From a checkpoint of a small transformer trained on Wikipedia.
Size: width 256, 8 heads of 32 (1 for keys and values).
Architecture: no biases in attention or MLP, untied embeddings.
Training: a variant of SOAP for these matrices, 3109 steps.
Each number is 500 + 50 x the weight over its row's rms, rounded and kept within 0 to 999. Layers, rows and columns count from 0. Numbers have three digits each. The size before them is the row's rms in percent of the matrix's.

# layer 9 attention query, 256x256, rms 0.0556, rows 109-163, columns 0-255
088:481573429442481547431478384517536489483523460536393446477478462523435454503507516514517480448544500494486499410525453547463442535470532562458573568591494398557479484520494491573460491478490524452488494532382428505470532463533509601461536557474471504452458484474406463516433419491496478488475524502519520504415545534516602572584518541535621444510477404433550495513440427563512509472451511547514525427540440503567606485446651549470471548458498528512427482550426482468559550558561478377551577426442526544551487555401513527503435477596523499427517408483483396510507449458506491480511536447518481477515494517499537460473483631489470517541430454573522514551422517480521454483476488535513464460484465576447517409523526504390504463485481525534536529420372540474585565406473422
097:623508507490466454450469477493565482505473533589487571469555419597514445591458570445462593448549560511389472471495489546534464504474543520537475450524572532458493532560467556431575509405544536471490507537487470447508423519507451544512569475412543432481458454393528555445368562515442487614517543497488472501494384525521480603536453428474495534529493445503508545549492484522551526522631513495509491534567561596538552596435521543554521500419545578456480513465448492579495449522516517501564509447458483507476528564451451481487463466557424539511492512557548457537493524543485491649440588482442542533490474458491518561552432526524403413477503568587516440438543528491535506529617552478531421609599470456531482479484497460448546451548499480556528390458494545481520455463446517
097:500409491548520494529493458498497627428437538537526438423390492520525539455464534358497482519483469513469624581485565402540544441504539516476489526398517491462507517545413498444492546421426406494467528521545652441457504526504436488535543507486547524530456427503521437490460497477457533522433463444524498498540474530525470543506518539488434452442501486523558552514472525569461518451517453549381532535468494500497580454491432495476526453496462485499450490550433473464470344514506546479555484544563556483483552422566454471551414468468628490486510577494573579375564445529452462631556491497453534573571529441438535459592517425521504512524515481570446538438574402524508436426509407492470563479535471471499434511501476469445452520499543603515585441536488461536476548497483529
104:543444518446524586461573489456538461455532529482407484538546667480479627473518530471529464508495480566488473472554444429485401485533576557479468524512523498520478481428549510498582495434489435461484512519435515568409401444459487393455555523478538458563578526461480464508484422487531520504549465492492548488480502639502548504547500487550530511462619405425414408510470539566508497614451549502381496489486535495519551492472519511488449481481505468518506523515529494496519485522492555454579485489423532571412549449538480444535580557445594520490505372474502565453482497600518512475566456492469517519520469471400508510589486505531512588356509552535532503478534461564495472449503504558486504503527524441507574518529548446503456488407627466596431515534516572437555529368480456
105:523445381415474540467490520562522478486498486530534498404494344485553465516514440490523494514394425477464542544543581497429559510563543545513453549444536455455558493552512509513354401572527441461561552480583530565467482492429486386448507494535513500477521459464473526482450546458455511490532508489490509448509382447567509511460528544451493478498613480510528545468632399532492516447579531577538370450479542538518395511528453557498550550492505413560595524495462501522494445455455534510447456499495547498497519511543550520548434466481531468519494556566539518455503560399460508525437564491521483542603470529575538525496545484421486441471518571387533489480505535481479592553491454510502394514488508582473521487463476464445479591513466516434529584598545466564424456532549627
096:378472595498514420548411561499465506485546530490473493447524549522423496484429524536446545563510412489469454499553509467435458477499470505446527554500526626516559632497492440526517524451500550619426442567591481489487498548507489555528524512441558419515518450503465546458505561572566470548507443519490507521485503529476494505521571516576491497525474518430429710494516530509567449538439479524565566537501524540519454438498527487469520514482435501463527512543488498432456435540552545452428447451510453351434515408514621521444489463486522511507455490419506492517532498495526535510505435545419531459434476539609528526557511538520578515405386540451600519450498466441464465447435465546528508458521555468599433469493419499552474510557520349531494505453588452519482493432435513
109:545499496585414535477483500546523489478453533440459448507517503505525508523429567495521581510511412482485586421590540515464503426576542469576430521564546567572564509457528500542463578466468399459499536440492430540410533452513544516551470426516428514515524564547495480532498388438506534497582477481407506459597597556515506422504543503597469528440494463448482585453511511544492535501476507577468396514475576578517587495543499468365490494512466527565502533469389576477472427523586460499563588516447467509469527516396543462544587503460524490474472455511484553431440516454483437535498447547527468489478513520464421478447431499556549473549461495518548579508378429448489544502572556487477461445483525458526534357558539398547463569450474397514538562505598504493582486448496493
108:517553447443430513427495591559542528476490505559477456491394441503493498478489455490505561409502427503503503430497572474433476546505457575512512558549575525562493545515473492512536500535517610501463487546476505466447465501542404549411468553517504503456504530533530486493584554448533486471617498610481553531466537590404483461458478500517637483520497552510420607403493418467559504499486441530456534613508489471460546413647450509523519481426525501468393566457613506475520505430463405535464460536505525439425542446425646506535563433521505521450505592468488447523437496471491488537516524483512457447473552504490450526489506523477521514566476540508463553479579524504510552464497542571439551503543589552544485476522558441374499459531516356549548536421578425478548487497461553
092:493503585494557566509445490520581508526528459476515465485523467395479493424583480491462515490512598487482510472484466521576507515511483492579451539444475444396484451503486486539545582497514368489433556522518373508555559482521502485460578471493516558404634385647505522536573596494449524552513548533603451596485475502471482541403553411482419486543476437458551404493525505462458484541538610424544493528468476585496450516531497471555465587577562521479485464482497512519535498389470435540446546542488440426526562553387518532529467488495489464537459500522510529496493428580502555475511571474496536659628478482415547528502453432523490446493547485503483485467527530460493424463548479522453511536480504466394578502509523559475519473420563460520435599481493486485439543498517531
100:501492466477500558556512523435509471433499534467560459460441548568519424516516512590426535528517552550497436508472479531519476450475540450462572554520466458480458467535494466496416499479410521429541516446563395574486500466470525431522387511606460511545448565498451425527483491492486498481419456500493562411563446425434536434532477467483462540463550569508414520528604505455504455439503544545545501502506594512540501559489534452463509483567499405474600530481473571475566483568461538515406538413488566402572415503507482550475631533552464463516479490473510534505452497536380479462573464523473445445500483466515461393543470534562599494558554461440534438457442436440455571609417538437496437453553576473519558407493420541572480460480477444421569543455415542560473476433508422
090:427480465489478597549514434537523429489464472452563538541466431391457464503546436504552503483556586513466572530449483528586432438542490507504569446492452583484438455499574476526488513576473436422459467536500438535473500442418484459488482498452373432450596627512440555534576543512526488546438518417506493521465487454487545506520544439491445506532535365436539404475456471438414469420479542496519508507522443565431477583517451502462529568579399427559581484519511545486609534444476422525527505528456532510597428542473501457470477531559421564517475435474452504552438473539439509543504543484502446473546497439421514515456510488588578485501468520451478435440537417551496563463421562447470496456425498480477543531483447499478515475515501629446521597448525423477562620470517503
101:474439527545421540512475540425424484472451545520574536562519480413480507426553458477526482472559561521507533433433454465620482571485536478445504526536420551500434467570556498483557494495502588545404479448486602535444471481485470497506549547487569440511519464491578439497462519439463522558426567390541494608486454517512513617455511475414525545562445544446525557604480485547492481513508609452383475519573494558536499469525375587474502470505563438489488542500484476494520559547539462472576441500480591445659342492460566496462533472480468480486500453457441382460537523569549485547618498431468455565480513477498545459493547410487477558544502524522449424485542567532501474460553524499453454554537535503559504490530439446454475457473491463482520532486528545543409468477397549
094:579463542537505397473428587475501568437452502467428505484584433536467467500557447440520522560438432460424516466491555390424381468480495531469488488505467590637513533544483558460373488480558479521489507519459443497513439518570466531528530560474472490504449498410524472454464464557479440482540530547475603551527529538543528570524459437529507415451548439668461554499535455516518511455508465507472488591518490410510435569444561591535407495441476572573445439331415493569488431508487494501497436548457475458504523460466428492458526516506501485456523478543492515575535539419449466520467507487493526551489534530582434525556474498497565532400512474461460505469509453541494532467527485507506603556479594440603392488444469487479569437531477561607470451462500504459517465486451507
086:531523421537564457542485532562411425531512533392448549561511493489520454487493423536517493504502425519574382499553533573410512573440444485458496616503449556564496542531655481511515563522564432488530474492439576548579539425437497454527512544553533474457546518593498453524530507503565563493475588537579565511526484456466407515507519516519590483621506489451445469512434475482501558457454460506534509527477357398520501472422526649509532529509428493489559490447531495465452413495491483437405551521527511531571480493538519443598500493568581493478459456408485505489520396506536503566448487445393478472544507510558475535506474550556553449377431471517543487561515534511483557498552514434523493480524460502483512484459466534491530492453447359450462492463449430587510471444459459
096:490409420519475498399541470575494501503467417463517554420447552464490586512470519520523412538506542417517480405472516429478467498429459542439492481445494619507543552459522535566507494457504552418499545542423522522542506534432569517545517467532614386491545542601516574381545530550383527588464505427493437459418503430524433502412526551539503452505545531556527532474487514531530554430526592508512455572449578590527585509555452496487509509484454502454542584552552479396542526424484405456454552375504565506556443501488525464601539468466529516493489495513422416511546491510512495560609472458487458494569537520477544497490490446542512522439436499562468446534529564564476424437465451394518455404518492511464487480543410514549491532477530459520507538477570576596467487458507532
097:530462666477542510474586542486472344468465505525498510570584429484559475524540477536517520517527434530500434448482527496459487551456460503550399615433541505556418521510561454437429586522408482444572469506457478524557458524546410409499506563575453459524496563429405456508452486490410498521564474467504531444407473535501438529551516564498368492492451466465509505428491440468454562444447400552570501537448478490507510470506499490517384490512508445490451533496461584557544545491475474528475505457437452545486523494468491532498503497442447556403461509498516580484490521570416439469574533601525370519528521511497471552524574489447539470417487496500464530411454568476498589490456493517542455572449504477583541496469471565544424534446498463615513473551523466442445365505519479
086:508534454421526460485466431444498523590562506479471422460467465572533484533412481552498410567568492471459466436523584584400471495541457565524511583473490510483494514539561471509492453490489476520584467465482447542454540522503529491474570491481474558523512434574477553487484473528505537453443418594486532394470449510415643582433525535511452470542555536557516460502538551507487556512529472500452575441462547507509480473415564466466486432434451517495476461522523538549477438511422497520382466509489464498549425511540478460501450511488499594681533436507493625468414486588496535626528421458526486533529537487517481490589398569441502477436499482582584553559491501545558482425478446491452565467627545524495469520503514473438505489620488422578458506419415487530505484559539446
096:490496658479553569541486488468488521506617454519511462476473558434453488502435427473513538461531580542552403604340511501548548489491568466533542520534436458482456477468433510454513523484462506486398495463534398464479555485569485499424460531467471542446495438577476480417406516473572453482445495549452518459515495541604413560559443518467543425548479508477444598525458528523480522482510455493469500453515543448521455499474463594491448549513432420403529465509475510510477494401426559532497438450477488515490527461503464591428565549595528554487569564477472525360472443429476566523486470414481522583437537583408492496466465482425444505582402514450498612534497442458482412528497567504524432484403490541433474484490534480471478508508564515396503501504550451464546527551466519
108:560535423499509517464433538421379538528575518565494454436481476542500545471453492405558528535499468463415558486518509528496523448482577501566605525502476500591478510462483439480481546527443496543515515592519551394422474497582450517417528513431500434524508494471404490511383419401377499472552483559490499540490479531469370525438563527481504457448455454554507544444490491577540561490482485422540500562525507430498538473632432473475481454444541588512414497497537520480430436557438559554512408511514488479445465525536429459563513526394519564480477554401585525576518599564494465479499495493474475475487492503578505520498555580500461499447509484538502503508601575527547496498448477658477500480552561465624501444467560604481541501517504516489446454436536483458514481472507605
088:439543477401457561452493467522515489438533483538435494451376555537545454440516652440420552598557480454507444444491395579474507443453531552494506505465590437436475551464528560485503496384477482449464462462474524456474626536475421417524484502529500522520476622493467527529499410482492472540479504370422580456484541469473456439482489468581492528456473443542476534479472547582475493452467482595429433604465448530533537469471503472386617530566499521544482531452555546464423456568547527415470483436532536490531574548463453361492540436444482431460456555382518455497513500531550501517446430516445516494544521435546530475446499510569499531488552511476560497521510511474505537420569573492474566473550495523579462471456524517440479524485470499564501540474492499486478416453498621
077:405448493535489402534454493569484467585416360552652517520547494493522491505525460485485486560436529464439428532527458508528486412440523502520506464515537483429565482533575509491466469498412490530511498485396482545399444480436535515510505506477605556501545549598479515453498489432549596537496564513472581517544467494525454462510533481482482492558515526487399522436544468479511564501463479552458473499448483593509537516517486528520418557527531496487443527566558439498540526447493557490419494465501552614599410443512467497429470515480454443445636382615438469639464588462469455485539497369544472440434541588430536521659409457473524541488512485441548514489468509520511491455522519532505553541559423452471511480487479511480515480517565498602535474527504427476459525465506473
085:469633537546523584480539496434509538546515547526526546586468504522479515483484574484511580606561410536499567503420520596503533514595504448522585523563541490424385510477534494448529556555520442482472469541544457473379423461546474505553509502528493387557560526474482626497509343474534485539502533443526470466403522585360478493544536581566480500496550472504498405455474566496515408569513493513504522553515468537540463449550521484472515486512459565486503490468437591505531541518478529485584444563537480426435567489458434477530486515580462482447422560478502612522479405394491565439515557606482523464565465444526459508467482574499526502531487538461450470465519458518488527476542553508398573487488603509551439485491505527601483450497505496493483550380471543488533572541476537
100:561558494549495563466495569494597534521434605314441436544486463428504472559472428454546454581556485572501543515498571616505495526557420495478473511599512493514511446510466477448458530487538479446480592532423467520470524590416501562543473570556523468432504439543582390485535612541540415563529387611445468418463437489606553523439434526547489530518491494489468447517505535485480480412506554495569464496498553484526463474521584512563482466510556540474504513492417506540510480460494456484464441468389435470481362481490489482588533453531547541460467506488408546503508462507430492452459473540500485437492467430481404480490508539487528481528476435467570432537493509488470562517449483545444564485466560376573551509584556533495449503490475527535445536544482577487463562585499455
088:420467531525435522506473551579530408497476478423504515493467427465532500542566521456448375423476564496563536503461474550498501512547318460477430505489530512525445572472532450385521496590404518467374442528496377503481514444507500605484513538545501468447492517466405511451539481457561412590552424454491501494545425516488479503532515425494533508531475584418480483623535465404503451472557502501435498458476525484542565505485582496519573568506506456435359527491483652477546469441533471509446511526625483451501475500393508472470590459565497511479517526504533532534514495538441575503520524515526486552460437423473450516460515548494481484503511501479516488494503510423487482457484521571468515584397507496446591497495549430495391488443522457537548564519394565411521490480517476
085:339478434464453471462567497484423450451474498525538447498492476552507475501550371531442509547512575407656470531509447557495517511528426505493494583475618562488503502459575516477562480498538605486463519466503554489445526485519560518544535561459518500470422465421503483473506491482499549477481561554417463543510482504505451549477522376412536475506582544536432486496604601500472475567478500510550481496501474523413525485492532533489456521471556509489545528501398445565481481458554485596552440481569439444456487520563561606566433459439497479583520452469424496453578639579498522576462481396432498485502451536549489581515545485539492466529457506513560485498515485529468496434435539461502424540589466544433616567540389496482449531561439510558514500448504572488573494555427504
097:561478496551468496599428615532476462550461493449512476474521538393472504477471485517522537495529499453496534498495542464511488556400537553507461459489495551494445499550567512522593573419481514460542426540524539547526520491399531497425486477529538426532568488521588564481476558530485437440545532502506529585475436521510494574413488366419527461424479461352451548476585396470569480500438504521547500441408569546573410526589458429554510568427565587542508489469507449509481609450552343483478552552443445500568442434560533477566490448440567498596393495497472426484471433508516439442492479511505485495469435422534527442521478481547572560504505602526489460477527440482510430494615478479520544490500393468493484581499504501531532533438482476514511532434431505453498526523456463
072:432532526536504494515471403530505456436549508555434550414437537440613499448444492492447474445454549416503550438521571479459493525529467500428453583516489485493447496529428553518450476483494503555466433448437479621530515591404415575487548495514489438488484458456470580440482505443518539489519508564483602601520463546462522538521538508420448530496564581473536592577527426515433501567507538502559583472429503460396596436572495510521471449561558539586525516475572503474512437504487558443485568539502636553526554487506512498437513417517486496532425458484516431526552584485438430593518366537436487545555462586457536533560396543431554481530491573462483488474494447482542493417536468478407546535513456477501447458628413519548473591511524515511557497543547494512491511502476476
095:480488444412436474452492520417512540482492482491429565453479466558508538526507505534421473551509468526439507521559417462547490477501445562476541448374546516552484507488572474443550450473565513394494475458497528517439459482451553485505485510483536440527546546541521530573431421582433472565484449531479541464486524498471478427468512500479481417570428406535595497516435574457456454512581570472513506584455467537424439569484588588456524593549491520561444462515455525397589563507580522470451582489521552593549575623442469469495453556449442408472465489510532529540535392506529487518497603467561478446529528483565584388506466532575479453516534457486441450383517504458538396512518499442439434482577571418499519445479482408454531516502475493556457538490416486517552432500469409
098:555511551530521474571516420523447548426519589486599526543577488455444441492520540397548530514485564514553448464502496501439503435553535464497508515556461476469487485443482538475429542460415445480511548388493523450468486456464468479503562513522497462495552546454501473533495582419463540496571511485511544614534530559442493534522476570485400511525579449533538522477529519549536558401563524445430606509537521514403470444580479554620512436478520421442554458392572546496552382458459519612462589578467535526466532579452483546524474450570615563517464535495485483467419518546492452512590459587516527563414547414483481555501563457562497488484511478484534501434609475428549438575473568538485488529437540507578444422498459521516487527475439595445556504541552546570531572486527539
083:607563463553574445484552497467567493490596507536498529467449571424496494482524417543429451471487492479519462493587510377448505461479392489547550351499463518431469530458537514553603489459564380506530470556518541444577354480546385484527564430475550431420515470597490552459501542519575558453552550465513459425486526548487510434491558501428486445481499482466474508494486460513601516455543491464495503467493599529541511546531547588504507471506484366552434391487564513422559479458574501463500472406553492546529443442494476433464514518460503539525440522513516513479573479463469494435532527508530473530442490471509464528546534534413520483547514462535555446532516510569580447584494483555470457559555424494440544539469490423454446533447523574541444359457446484467604492506466537
094:508501531457498488511505549459544531438498458632474447558533486421507432476509525518468582434465534582529459465490422535490469473408531448555618475512495586549558540537423446478547539546529410496487548507458508531517409569529457543558491505490583528543495420540554500479576572430554422461567519493425577433493526452642430539486512512575507475399514421452528451457474530627444431425522480480605538471599528471437549453500529560562458544452571543484462510514508469497546503577524511494512507427524455522578447491424435549522553461497469435592524472507468490430518454509481469483447612567476509462494524556530427555424490525470463517532475580491423498511499501390430491502437641560531524510517441511515488529417480509414452445494490567473418479386557541465442548490503497
087:498583502458496512453513465520517509506492513565545529514461412508504586448539553579528510582520470516498512474569577607599548502484489493533554573524479567459503544425510514511552627432499527494630524554560451491447541470441554448501453528554505421539436496483452516520546387485403508491490483461446553531511528519504399475522470510546463452477485458465389446574522429559504538514565452505491502488571462434465491621491520455494469519486515443532539439584506443511489522497511494458449492470522469479447590481510475435570580503460541534536494501498532498467493417521542473466638539568454480605514507466581409386541567461474519546433523651421419395476543555539569554517508554437526496555518552381490543592535547524486548490532445488523570584597449572458523497466518430
087:537475567477568497528483447508507457568497495447429437547521470480425518493490540524511552444490485520424462537537534520518457569476510501528454480593498423492540488522559616526501583580484499552485584472520511492394543518559466514585498449501496478472423481520444450507525417434467569455489513536436456548523506484586525492618492573557501510504456510567399528423613538504370528577444522499438539491495408461523468533589550511472539488539604404468579479538526502477527470502540440494491466509492552505473504578513618535477466560434457446453554599490607540469601473471530450549596544515577397479493486596430504547568556479464503590517596467489502498596414517531621492531530511495488481569526544552489530493519543479553437472512446627469481495432489578552534482385536481
090:411489533472567524412494464515470485450506566467527508465568497629498498531459572423448475465439462460405517444522502466430589449579463446520429513482579547546490412465529513430537503489488456520472561497552509490472506519486489490483525432523488490557396498506506477437450420558525421490525511594526545608582524514514507499549517533541567571461343586489523475470381499422488494522432489482520434558497427545553484547476556458465468519514508490601441445443458629438540477528505508480533434467542431421506611496527493568488444465475359530478566502490699553456495503420572482442445532463499549504538468517411524489511523496485442494527515504517470501449567465478445515470431491433454479497467526445513475385456504455493494510511451392508407462411477465493563427461487515
084:524444519547582541553566537534566524497473455465526510530464477466431510413523468470521507508539465456461444513429520425621523502508500453541549493471472524582515562523499540422565644429570414602487353538497438493448404396522491513435531447471416411497477539582510490565578432402526532557487497442550529501483499433463502490578573409472455492537490471364558503485442471487466541561436513453520476452468502516465551522539557488442508519553468433481486514486489523518518530443501483481479543389475557422497497437448527507530490477497464589487492434485463531602420411440539411513525609532496533588405512386444500506539519507468451521520457508499443443517562521445479478582444582406596480519522513498503537502498474495522519497422508353526446481487467552512579439467462529
084:482508476509515504525473644494513533511476500569501513444464492494632495474588500485464456537454579542553468611495516557513485544434486586539526499476519520542510528516420513560569611510486560456539460452509514475545563567506474397561491435501405544497530514578461526513483495460483498470480584513498580454496531572538530470476418473528636592454465452522488599521425442550484538448471465487491473455524565445450415459447426574508518542484498469438524619479574434500531485479608489434382541478522486443560422473507583562490502598555468437558546558502541488570475427482467467383427526409539485564563486488456457512435524443554516499382461440495456549516540620461478473539532556484514549522596510446505444469510544429473372498546520472504512515486430463527463499508523587
087:461503460525501552424484470420511455557548467513607519432521445543427551536497438559521508477477379424498472575454509423390517545585493523477492530584513470384467513509456520544555546453503469497482512561566469576541408500550494519511506492452503482546522498512389545530463422510509510460382542506505511538512526457458607541527520496523463569502470639513432437494467483570465506511472488528535607556487450526474486492492553483493542394588486518557491495552570470513524494467533592558476583453519402505437454504531500512493470414502530612486476528529521522519486535470525524415540501488555537436472602500526563441525500521499529482534496503487505498531437359512505523563512517475629340495481552507440358475526434531499505571506520609511570393595573532540564569539451471
084:422504552500487470486525568493478482539500514488430495556411432516561532491506534454448499482433549547458563554414494476477509598542481556503527514520457505464520530503469463505536505552525590482506475485534571528563360540514508411581525538552530538523458483601515470473564520491385493478480477426432469416550501563517443567462530515582500509543538569382577594522502575472473440400554470476419470431518500502459424475474449462551393544478438476485464496515587509579569460536582408539422520509478499516487489484398471484515639599451541504474508481542363524506578518640473472488449489573507521437476440532478525475554465598500481477469481548574504504573451543397474541504428500534526581464563498432533505538589536500577511391496460494503539565497480440400511484476527563
096:493452495462467430538513402383608444489537433460490471467590510461462387509516463480531601440571471464480517465526466494531420529527482520452470496532570443464499523469474480472492486394480457546524477523485487537406560549505498491577447547465511397547523481523484499516476520589471571466477496561552520381441491580461486497432547513464525466506569545483505430500540498569556359456533585524467529527562480424420521502415570510494558585512471513511543499606493508383513566485472542511543509475451477471632457551525552488447512532481543416583448398542465425479469568467505479528432397510539514518449567496551448504470445585476510500486508481572548479512439501533491478558498562421398540348609500459468517381419406447479562535510533497463460479487542550532494524484493543
092:454450516494466419499464481614502492570598502439523459494437482486513528502476491461481498454550522401532596446539557463468553496389497527516506452525479531453406531523428477523506556427543509421465528529478545497515479582517496524506578423525550458527502490548419503428464571511515458515396427527417526524441511454504487470447506456478516459432514434467508546526503458488571404520495581557402544465543472432472546432450442581563374437510482537488480576452634480578495512550463521437425560408510535538539446445585615484500561485474536471461497459393482402500614527567514471518475452514522572462545507488421545556394418576460517532480484530550456495489566500560564503509509461517587443551442473528415524594422470481529517488429539576568440439452486467411499483489498445
080:508470566569548565473432568565512443663543499462468532488469579560459510498543410486541524476471540413523497495595523385456552498517488433468494470485519451530401531516503539493474499493501475553560498510449358616475516500494441562445502411536490371459494572537506510516538579444577538435609517532597464510476521446461513586504596448416559510593543483532563528566539467442450539504500428475601532497452493557498465564621517403449562515549461484505472490461496462516527495488517484448442420470504472518567487448431555488433490473452498574452428500543494520522462527413535406515574562505538526464554494429481595555436447537448575502468495545476582482479609574489495589416455495486517532543501445439526457478555484556467481554489575489518530484475487488551507539461537415
105:553451569453541496460555499531493531495514461478551517451465445468462488450538543430521531458448388526469506466424546473408461497593565437538545519525425494489432447520425512487478576519427453584510551497450531432515515485406514421441481492478543491526483516526546632508504526536508503395518508441626566544544563439488512450539479572559418515386556566584666462436450489573575622474453595489526503493525461441476510451567399518489599483541514528555557468513553519443446494511476529527523530558467609486509512548533469446592525465600508535530474480457511485466458458518498443577549427512455433529480475448506503432554551502492464460475490522501498492497467487458529505504538533550511546408517555456479460501512505634460517496543543572478521529547666421510483469375551506
082:603530503507501443502546418471612501520518446618391552492410472478564498450420506477518381442508412520481511424499533545506577502495522491503464528515460501470522539541546492609472467464509509529537560524601377517572522502649378537529553425529486591491542511537490398457562448395533533408523444478533405370471428493475487454517527562512479527589431496557531543555441417483586457518555497530505565491488493514561551517514549517428530425465425490431411579529486563501450511442468581507499417430513466474409494495483577428430478496452447541458529553545468514577524571482491572501481530468580478553533522537462503563410430523459465566510488472528513496483497498490526492461486463547451545465471526543441430465499461460465520481487596506517469450500544472465491620543521515
096:463451580547413541513500566486480491495482511509564531399425534514559499600498553534491315441443565471475528457476470420553548493513491442566529457472501482617486497465521487510558465470488470537476438517563578543546521519442549536482518468529372429433530478465483506468450482520412478514515496521573635586489514509474503557527558445423493598505462522412497533518543506643519589476522512507485479585524484511486439572436490536521489496570482513585464503512476511504638404569574493519528523530503490498576539579558491471524497477429523464469479590431554424512560504580420491558486441562499480505464566594477570410499499491523514503584573551450472483464511434518466471406519334501486527491561529549552470440552505498514478572532479470458571496531469467615509442522477475
087:502521555623507415568477482502540506498471536563567436499464498518459519481508481472514512607380461595507517500500556490365541572523633629482474504569440491547461493505496502542387406484500400474523484596490535402483572506571442474492511516564430558527475546441416496506504650530513451609495413471454462582451523580484490497499571532498520443404506471564557482491473490547539597475444529548555547450501501388468453512537522545481457465463509585457536473572426537505438466454587470454475463540508514491444473469536488475509535527539479527521571491442484512579481609481345501476388494499474487472534454494555490458476535444501511456496474485554491527405503531464447596492579467557481576493558547527561510502573476534500553488506523500460467529615513470457498477506533575
089:396484489533484522497466499531564488467416533525441535504557513458545535475509538484479568580519465555471542553532485604519514531396465525544587550643522568580422533504524542470497512471478436522525465620446517501500534452410484549449584567504524492486496504514499393583496440506545546532424553397492397517543496553539583475494470502594470404508457450431427455517461552425475435444624379569495393563424513526482433427520558545522437499480504498496523524490523539441435562463622477523519556526484520460456472495473519499529432454504515542450571582493438510442543503560488506549456565497553532444453576491483459377473538392590488500433560456500427547490562457486489534518462560542426484488500506404524527529457581470450569476480484558456543532540408458445485475467489528
090:608485458442429489385433526497446482540476517527447503527489483402514662545482471438598450534487559545429539505474478502490558519493552543521533423529434582603488385525624539490452507492496528534506552512490557530410543559492532554577497464517524531474540666516585534416410538469488417398475485593496521481431479525455459454504440484497486434523454476522345500522455589523480469447447468508498487497478496506535433492435508473533449466517593591541514518484525530575444475461506476468499489553524462580524467439460468397518459585576450484503520585537472443582612436508538481487573541494500488480488527476518554555463546508428510456499446488530502471445533548475492425481562547543471515484591454514455522492470575378524512505484487487510531547474514602437495569549505399
094:510506606541504525441515526487511499473454539411518446439553501492474552483585553471446463583493406451523390486393536472566507542455512433623485542472510492526533620482529534469430506455538466510573478549396544371539470535534504497513563525410567518407513531493544550355467386543450531565572467403473469546538521566488499443427477482599542477554547429424516487481542509452538464487409518561596521589555489423473608532517501473457554494467455424430547511470496515440444431481494525448599492543558483517565486535497481483470477473552536552465523502499470482461418479504464535566540463546484425535593489451397482506554483413554470539476443470532511429596420476491574468556503574510456521495512488469478478533507493537491521456493490463433502490556571434453589470392546509
088:524538381424509498482525420477455463571487524410412536504486410478428453502577429578548478419552460512405580487503562519559523521581474527497518504389497477475460443443498455542502472493429555463496477449459493517423536459489566525571524533566456504438430486519582392541465480520531492485378476440481510548556375468531537512366534499541523543458554484631488406499504547543507457521433469459487397451535576557584451546488477495510455534528528514534536466471534533557516459653522475491546475473416407494582450524440519547484465564557564461542466467515492488454461461432484549544530497411559505544566468564490408582533540573492535419548476533538518508541490493531475515480513519419502487550543452547603487508503427524581453506464480556501534445449416489522463495468595598
089:515430471472455503527526466526527524517483509430543541577643469452395442446412586485487512487482508480535491539496483533601512507502534545471452561560490463442554473518422488548433484423516595506450463376427491487492508495447462544513503481465605461437533464511417454426538524489485522389445459431410513462590464433556475432522482548426497548567584449495469566530507522500447419474489540394472481489483500636575531454509517511526510492495497435430581517551497515432496513384523496464510611525528451506535387598571470565405501490538490487481502537436489495536514461511579559600458446511540527491532505554398515468425484481492444548540434421448500376534520474471470412426539520475555424512476462513488409446576498493507391506457551511491549564425455514523515440501551459
104:563454510526450540504456468537553583472484481487420561480417492547505477421572526478515516400495543498378556465520480611484540458465484403552530561544500520538555525500471529505433636485525483521461579539464406446513516475469541578467499486460507454417561468391440437632519554505403421433507489541520488536514539509507508482455431514437467407433588528545528402483529497551548483501444596484572488539456497506462505479535585526514489535541473531555554531500524551569463536500476511510511448473516493414523511580465531509586554462573476628529443538489570558557453573467489504511516511537517534553505517442406459473402495409500499511454480511508522499511602382531553595503478527521547548558494597544604606586500526502501505580511466496474543530529510617527469565465544610
089:489556506509519519557450570485459540520509484485541457486626498451496455500411563455499541505554472524508542558494548542434517478462487504444580541473364465487491472546502549510419455462475503515547540445637496533494406505457517514516466456585502441519563592466475544554554609567412496451510580500514555475534528441498509482524434483607485415529420560509563379442458506476387452479421475521539461586532518541495449458509536508588471437464418530447442434532510562489522526496540448600477417436463436535494440392459543546456508549491486424502460462599411535648449503513511501500458507538554500509492453503511512597515527570429560500504504455508517552416432523538502407521518531506520532398579560525479452511544536463584496525517533495567453456442482582494544407585419481
083:525447515444505452427472428545453485402507458485398509502534609550503532474517471513491396444496634465475483422378509502515572558580460540500423517579544512537515500522489437512554463421439479439526493480504498532599494456545460455475597436496455430411555540518553588476539514440573508435486504494484504543485466505498449558493561429450630518501538576412495494525440424493547474507519456407536527514486574568506503536458552531500457450546524527462506483474391457506490481435491394538430607465615475527499482433614460495488523452490525561493503501581481475461480408680486469524461500509420465538559511455558504560503456528465549493449444641539515471568519526516539422540490442569467532560455540413499488424451547531436485519523530498502501563516536527506457582509465470
084:514511492493503529500483562490464651557589559448564439649434467498510449545499512501562450560546478515400499530485450581536480548587444432469624489555446430489381499489466498447486541569501496586531532521454402454433550546539455455448421512495520431559476485506483495571513497527438461529486471551591481535517481461434571439506460546511493495490499501544491450527448572529401561454443495551536516491520518499500514474581583473537592545577554542513468521496531558527518476537473602542481379465402441484388498407445577427513497478592548442490486500533406611601453510435458541533469542526483473468590459519540480526487524562551547518451486420506554492402454516573427529419541544561449469514526489431534506532537430521535493424523458544465505508537558566507487422542492495
092:578465499486501548536490553472542512474516460551521492464502599443473461455521519480430622391508453490525457540429440576383511541538521535488448559494494555537457473515527536471506602462537464481558463401427521589563494527506582521396613505485449550476505430376573464456495476495519491481515476585470504546539508581455565359540483496472483534536440475541517559440578523530460556535476588504569589458536531517525502568535502558465472538461378568474517401532519532544399487406483546450526538514413571480452580494495462507502484467488406581461417573555525450552414465460519512470560442538572433461550553487491565485531526459512496512489539446426457514573495454498553473501463426528554485562499534574512473423518578622563577491478522465515576502402485454483519492518438534